config = dict(
    d_model=448,
    n_kv_head=1,
    head_dim=64,
    norm_eps=1e-05,
    positions='rope',
    bias='all',
    weight_decay=0.0,
    grad_clip=1.0,
    decay_fraction=1.0,
    train_tokens=454600000,
)
Each number is 128 + 24 x the weight over its row's rms, rounded and kept within 0 to 255. Layers, rows and columns count from 0. The size above them is the row's rms in percent of the matrix's.

# layer 7 attention value, 64x448, rms 0.0233, rows 32-33, columns 224-447
size [102 101]
[[128 121 142 120 113 106  94 148 138 132 167 139 146 122 142 115 113 159 162 134 122 139  89 143 114 135 118 152 129 170 132 141 161 147 102 103 148  85 110 149 132  84 118 139 105 136  67  99 106 132 142 147 130 109 125 146 144 100 168 160 111 166 154 161 139 142 116 113 161 163 158 132 137 137 121 125 144 106 104 143  90 150 133 132 101 174 115 125 141 126 130 124 133  97 143 107 119 108 149 156 105  95 120  99 152 142 122 166  67 131 144  88 127 112  88 101 117  96 135 118 140 151 157 126 155 113 127 149 139 128 110 102 115 125 115 120 163 126 117  94 144 143 190 131 125 144  73 127 109 122 104 111 166 102 116 129 124 146 148 126 148  94 102 172 132 125 120  88 147 122 149  86 117 108 150 160  88 139 160 152 133  90 154 171 123 158 143 103 139 101 113 131 131 108 106 135 171  69 128 119 132 123 108 133 110 123 148 102 113 169 116 168 132 105 170 129 132 120 151  99 130 116 110 157]
 [126 105 104 137 145  98 114 113 116 114 146 172 129 129 141 191 118  93 138 109 109 138  87  91 108 118 167 127 136 124  89 120 118 129 111 143 128 140  99 208  63 111 151 108 144 107 113 128 147 104 102 115 106 146 150 135 140 141 134 122 133  93 117 116 141 180 171 113 147 115 116 120 130  90 152 157  82 129 155 174 140 121 154  74 131 140 161 156 101 112 107 139 144 132 149  67 137 163 128 100 110 188 161  99 143 140 146 137 160 119 142 127 136 139 100 181 106 162 148 158 156 141 123 148 121 169 166 104 105 118 141 117 102  97 129 178 142 141 104 121 117 142  89 112 153 154 101  92 137 112 122 139 137 133 112  86 193 124 149 138 137 139  59 120 114 114  86 145 137 169 103 163 134 119 113 121 152 158 137 142 121 132  90 124 122 113 199 108 154 105 112 146 139 144 146 148 134 147 126 130 119 140 115 125  72 108 117 153 132 146 129  83 114 124 127 153 117 112 102 143 111 141 123 115]]
# layer 7 attention output (transposed), 448x448, rms 0.029, rows 32-33,96-97,160-161,224-225,288-289,352,416, columns 224-447
size [ 93  94 107 115  93 103 109  92  96  92 116  93]
[[113 100 107 136 148 155 144 100 135 135 190 108 106 156 147  66 128 144 104 152 145 122 141 116 123 171  90 155 173 133  94 129 115 103 145 136 116 132  98 170 112 178  90 115 108 114 137 131 126 115 116 153 186  72  92 129 110 104 146 121 127 161 116 102 174 127 123 131 125  96 117 155 112 121 118 157 146 117 117 128  90 150  94 131 118 122 101 131 102 119 130 124 158 120 110 148 130  86 137 122 142 149 129 117 139  89 162 151 173 140 132 120 149 133 156 140 159 153 120 143 138 121  98 167  92 117 135 125 151 115 109 159 113 108 153 120 158 144 108 126 103 113 157 179 101 157  63 142 108 157  88  99 169 120 115 112  92  94 124 138 152 111 156  87 119  93 124 122 110  91  90 155 139 154 115 145 148  95 120 114 108 112 110 128 149 132 108 121 153  83  80 170 193  88 143  80 144 103 117 135 112 158 131 147 146 104 142 144 114 134 142 114  92 122 128 100 114 106  87 128 104 107 141 125]
 [157 118 114 156 125 103 104 158 118 137 132 167 113 120  99 148 122 114 104  99 129 162 119 152 125 125 143 142 149 137 131 126  82 136 149 153 127 132 156 141 144 144 165 145  93 163 101 136 184 131 120  83  94 116 129 146 128 121 156 112 113 138  90 179 104 148 118 134 121 100 147 128 144 105 120 145 122 115 104 122 113 148  81 143 135 126 102  95 145 105 116 140 163 126 123 138  99  91 141 140 113 126 114 146 107 130 139 141 138 121 116 121 131 173 155 136 162 155 143 106 115  75 129 128  99 150 120  91 157 139 130 127 172 137 175  98 147 104 140 136 159 113  87 119 145 149 103 125 144 150 115 165 136 141 115 124 124 158 142 137  87 153 123  77 108 172 132 112 139 206 164 122 145 132 180 163  99 144  94 167 134 134 159 115  94 130 110 139 118 159 166 120 131 132 143 121 138 154 131 155 143 131 104  92 131 153 108 111 145 128 120 144 126 145 113 131 128 111  90 117 159 139 106 135]
 [117 145 132 132 117 118 136  92 106 123 124 120 137 113  77 215 127 116 116  93 118 103 100  99 149  96 149 158  98 139 154 111 125 103 142 181  84 126 103  99 154 151 174 133 186 147 139 151 139 127 137 118 124 119 103 126 147 123 145 145 163 153 154 126 122 168  99 135 123 133 159 128 145  98 101 138 120 132 130 106 157 114 141 111 139 146 123  98 103 125 156 128 114 120 110 186 128 149 147 133 133 144 107 139  95 165 123  93 158 107 121 164 128 116 133  95 154  69 198 128 142 149 140 137 149 152 129 113 143 105 125 128 132 144 145 113  89 121 129 118 112 135  85 143 146  98 153 101 140 137 171 116  92 111 158 134 103 103 137 131 110  73  91 127 103 131 117 158 125 124 110 143  91 161 174  89 190 133  96 140 130  97 128 106 152 119 125 167  99 152 117 117 124  93 180 132 112 131  79 101 140  77 102  93 142 145 122 172 156 127 125 129 112  97 139 160 158 116 141 155 108 155 138 100]
 [ 85 137 180 124 128 112  95 128 131 173 161 142 128 136 117 113 116 173 128 131 112 120 140  72 151 149 111 137 131 164 168 154 128 135 109 141 124 122  83  94 153 137 122 138 140 127 136 143 138 126  78 158 133 135 135 140 142  87 149 133 147 183 146 128 149 167 102 128  86 104 105 144 151 131 144 131 113  94 111 123 116 124 172 166 105  95 100 134 119 156 141 124 102 160 138 131 150 127 147 150 123 113 100 125 116  89 100 138  83 127 151 119 105 146 136 119 104  93 112 130 115 116 150 102  94  97 101 123 104 148 145 154 126 166 120 111 146 149 118  79 114 107 147  88 177 153  98  92 146  98  90 129 126 121 143 138 123 163 113 168 141 127 122 132 162 160 165 174 135 104 135 144 127 167  99 126 141 102 113 128 104 129 179 137 172 111 117 123 126 129 128 122 130 110 131 107 137 151 129  97 127 137 129 140 161 144 140 119 145 118 106 138 119 128 151 121  75 168 150 148 130 147 136 120]
 [ 92 137 153 146  95 104  99 114 151 135 110 103 133 107 144 130 112 149 141 107 144 115 155  93 149 114 121 155 149 124 152  92 109 127 133 110  80 123 147  61 107  93 155 114 138 128 132 124 147 122 101 152 134 123 102 146  90 109 173 136 124 114 189 150  93  99  74 149  97  97 123  90 133 114 122 127  89 146  91 159 118 165 100 124  90 158 154 100 192 123 103 120  87 130 121 142 129  92 106 145 116 112 151 114 129 102 130 165 159 151 131 114 112 122 119  94 106 148 130  99 166 134 135 154 116 167 102 162 104 137 153 156  89 134 136 103 124 125 113 174 135  99 122 135 132  99  93 125 118 142 113 127 120 113 127 138 111 111 113 126 151 132 126 119 152 115 134 100 116 129 159 139 122 141 116 161 159 160  97 141 157 126 168 143 102 114 135 137 115 130 127 140 114 128 118 100 124 123 108 102 147 123  87 157 116 139 127 117  49 138 115 159 148 129 139  97 117 118 127 104 139 120  69 131]
 [154 130  95 126  85 128 127  97 133  94 129 153  90 172 113 154 149 117 157 147 123 120  78 144 126  74 121  98 160 121 104 119 103 134 151 119 138  92 166 172 165 113 144 134 149 198  85 149  96 114 160  81 121 107  82  67 112 164 111 118 130 159  98 111 151 165 145 136 134 164 136 136 115 109 121 176 104 153 136 121 137 121 122  59 161 157 135 135 143 121 156 161 174 118 145 128 135 130 136 110 129 160 133 186 102 135 120 108 169 170 128 166  84 128 169 103 140 158 122 130 133 141 119 114 163 144 129 124  83 132 162 146 115 148 132 123  91 127 136 127 115  96 109 117 168 104 110 122 154 149 131 124 136 141 120 101 162 107 110 119 149 119 140  96  92 172  83 155 141 153 114 125  77  98 164 111 138 116 131 126 146 107 116  79 132 127 138 132 132  90 117 104 137 127 127 157 108 168 137 111 106 158 176 147 108 148 122 151 152 137 153 152 129 153 159 158 156 118  69 136 115 103 135 129]
 [149 122 135 103 110 131 149 168 105 169 103 179 117 120 138 133 118  89 122  97 131 146  80 133 114 110 111 139  97  92 144 169 139  65 131 171 111 121  86  65  75 119 171 116 117 137 120 102 151 148 122  91 121 175  79 150 122 115 151 138 114 104 143 156 173 134 158 161  61 154 102 136 113 114 122 134 101 118 122  78 144 163 151  95  72 134 152  90 104 128 167 109 118 131 124  76 119 104 137 129 138 128 134 116 132 154 179 122 125 145 176 123 129 117 115 120 149 122 182 140 129 138 110  75 132 152 118 120 116 132 135  99  82 132 130 135 140 127 133 174 118 134 154 113 116 179  96 160 140 123 106 103 115 119 153 131 110 129 117 140 126 127 169 154 122 110 134 126 157 113 131 106 142 110 153 139 152 131 121 137 128 145 114 186 118 136  83 134 167  90 163 137 114 130 148 140 118 127 137 132 175 133 109 114 105  68 118  96 179 123 168  97 114 133 116 122 150 100 164 134  96  96 142 158]
 [ 84 123 140 145 141 148 112 140 104 122 118 113 100 106 108 124 129 129 151 127 129 143 131 151 139 144  69 164 106 147 111 189 149 152 137 180 133 109 134 160 132 172 102 131 150 151 157  98 145 171 129 125 127 123 102 154 135 147 114 115 127 107 150  63 116 118 117 118 133 152 112 165 134 136 121 119 164 131 142  93 116 110 153 106 154 155 115 140 123 148 175  97 106 119 130 142 166 175 136 147 107 173 137 129  84 118 109 125 105  90 154 178 165 160 113 105 126 121 146 133 145  84 151 135 133 138 122 125  86 116  99 120 153 108 167 126  83 107 133 150 113  89 131 132 151 118 133 109 199 119 158  77 130 157 117 143 137 123 105 154  74 116 138 155 169 145 115 117 150 139 100 120  92 150 136 148 121 139 100  73 105 127 128 154 166 152 112 174 126 120  93 125 140 150 163 179 153 131  97 139 132 145 159 151 137 126 160 161 157 144 121 130 114  91 101 146 167  61 164 123 142 128 131 148]
 [145 132 153 143 131 126 119 149 114 137 162 146 126 152 157 106  59  64 117 144 108 151 110 118 119 114 125 106 120 166 115 116  92 119 120  87 139 129 143 146 129  73 126 159 117 167 121 118 152 132 139 131 112 144 145 139 116 175 152 112 124 171 125 146 140 128 148  41  82 130 140 129 173 134 127 132 149 164 159 173  88 119 132 148 161  90 131 139 136 132 121 197 155 145 138 161 117 145  99 134  87 142 141 104  93 158 109 121 150 185 161 164 112  92 130 133  94 126 123 183 128 150 143 158 136 126  91 147 110 152 120 129 115 100 150 112  82 131 126 106  78 129 116 100 129 113 159 101 119 106 121 105 155  99 125 150 140 158 111 116 111 163 161 178 143 173 140 117 134  95 150 102 130 101 164 161 125 155 119 124  95  99 164 130 149  94 161 100  92 112 148 125 156 100 118 130 103 132 125 109 124 128 108 131 100 130 161  99 129 152 102 105 106 124 119 106 129  91 127 107 156 132 129 106]
 [135 115 101 114 163 149 145 128 118 130 128  94 162 120 151 130  85  94 132 104 148 117 108 151  80 157 135 121  95 130  99 164 167 136 149 144 121 122 122 128 100  97 159 116 178 107 110  99 138 148 130 136 125 142 124 124 120 117 156 115 147  97 109 111 134  68 155 141 163 114 156 122 137 118 148 155 124 141 101 167 134 151  95 108 153 123 142 111 114 130 129 134 108 134 121 105 152 120 112 122 124 139 186 142 127 112 146 101 157 115 125 129 147 166  98 167 131 128 133 118 150 143 140 115 118 143 123 137 149 147 115 141 108 149 120 108 123 105 120 159 115 179  99 156 115 119 145  57 162  92 145 141 139 105 121 140 124 135 123 139 103 130  88 156 143 110 115 165 115 136 125 107 176 177 114 117  76 138 160 126 140 129  95 141 124 147 143 105 154  93 151 158 135 152 135  91 163  78 105 124 103 118 119  78 134 115 110 153 126 140 130 104 113  86 118 107 115 142  95 107 135 146 144 124]
 [129 135 104 119 107 124 132 132 143  91 142 127 131 133 143 119 130 150 167 133 118 131  44 178 144 107 114 188 156 118 155 117 124 128 119 129  86  99 111 134 124  72 126 164 120 138  98 160  87 147 133 175 150  93 126 114 135 112 141 149 115 117 146  95 181 130 119 139 162 131 133  75 107  98 154 171 148  66 139 139 133 166  91 107 167 127 127 108 185 123 132 100  89  67  87 149 119 116 148 141 144  88 132 114 136 133 134 133 158 119 129  85 116 152 108  78 159 134 105 121 145 140 125 139 128 155 151 116 167 141 102 127 106 120 120 172 131 126 120 119 126 169 112 112 118  89 140 119  87  80  87 162 173 139 142 114 121 123 142 152 129  90 110 138 153 142  90 129  86 146 127  92 154 117  94  99 144 135 114 149  96 169 113 136 130 184 150 139 110 145  67 112 125 136  73 164 179 153 106 128 133 110  94 102 131 126 138 116 111 155 128 129 125 140 132 154 132  88 123 150 130 106 123 111]
 [134 114 142 138 127 146 138 156 117 118  53 108 182 104  80 110 120 135 105 174 141  87 132 166  96 103 154 138 116 121 108 100 109 105 111  93 184 159 131 101 137 176  85 107  77 126  92 124 135  99 118 136 146 106 137 119 102 130  91 144 119 115 123 126 124 173 139 154 142 114  75 139 127 153 145 118  92 132 145 113 171 115 139  89 106 137 121 145 107 128 134 106 130 105 132 149 100  95 109 131 137 126 118 185 100  95  99 126 114 152 124 102 153 109 158 123 131 130 106 143 124 112 141 119 129 170  90 120 149 115 138 136 141 121 143 196  92 110 153 156 142 100 135  97 139 137 174 168 106 153 116 117 145 128 140 139 152 152 147 105  82 107  73 140 139 139 108 134  83 183 133 113 103 143 114 140 105  88 119 149  76 118 112  97  56 114 152 171 124  91 105 139 154 133 171 112 126 137 139 134 132 131 139 104 124  89 112 177 109 104 103 126 133 143  89 153  60 137  98 124 168 153 130 121]]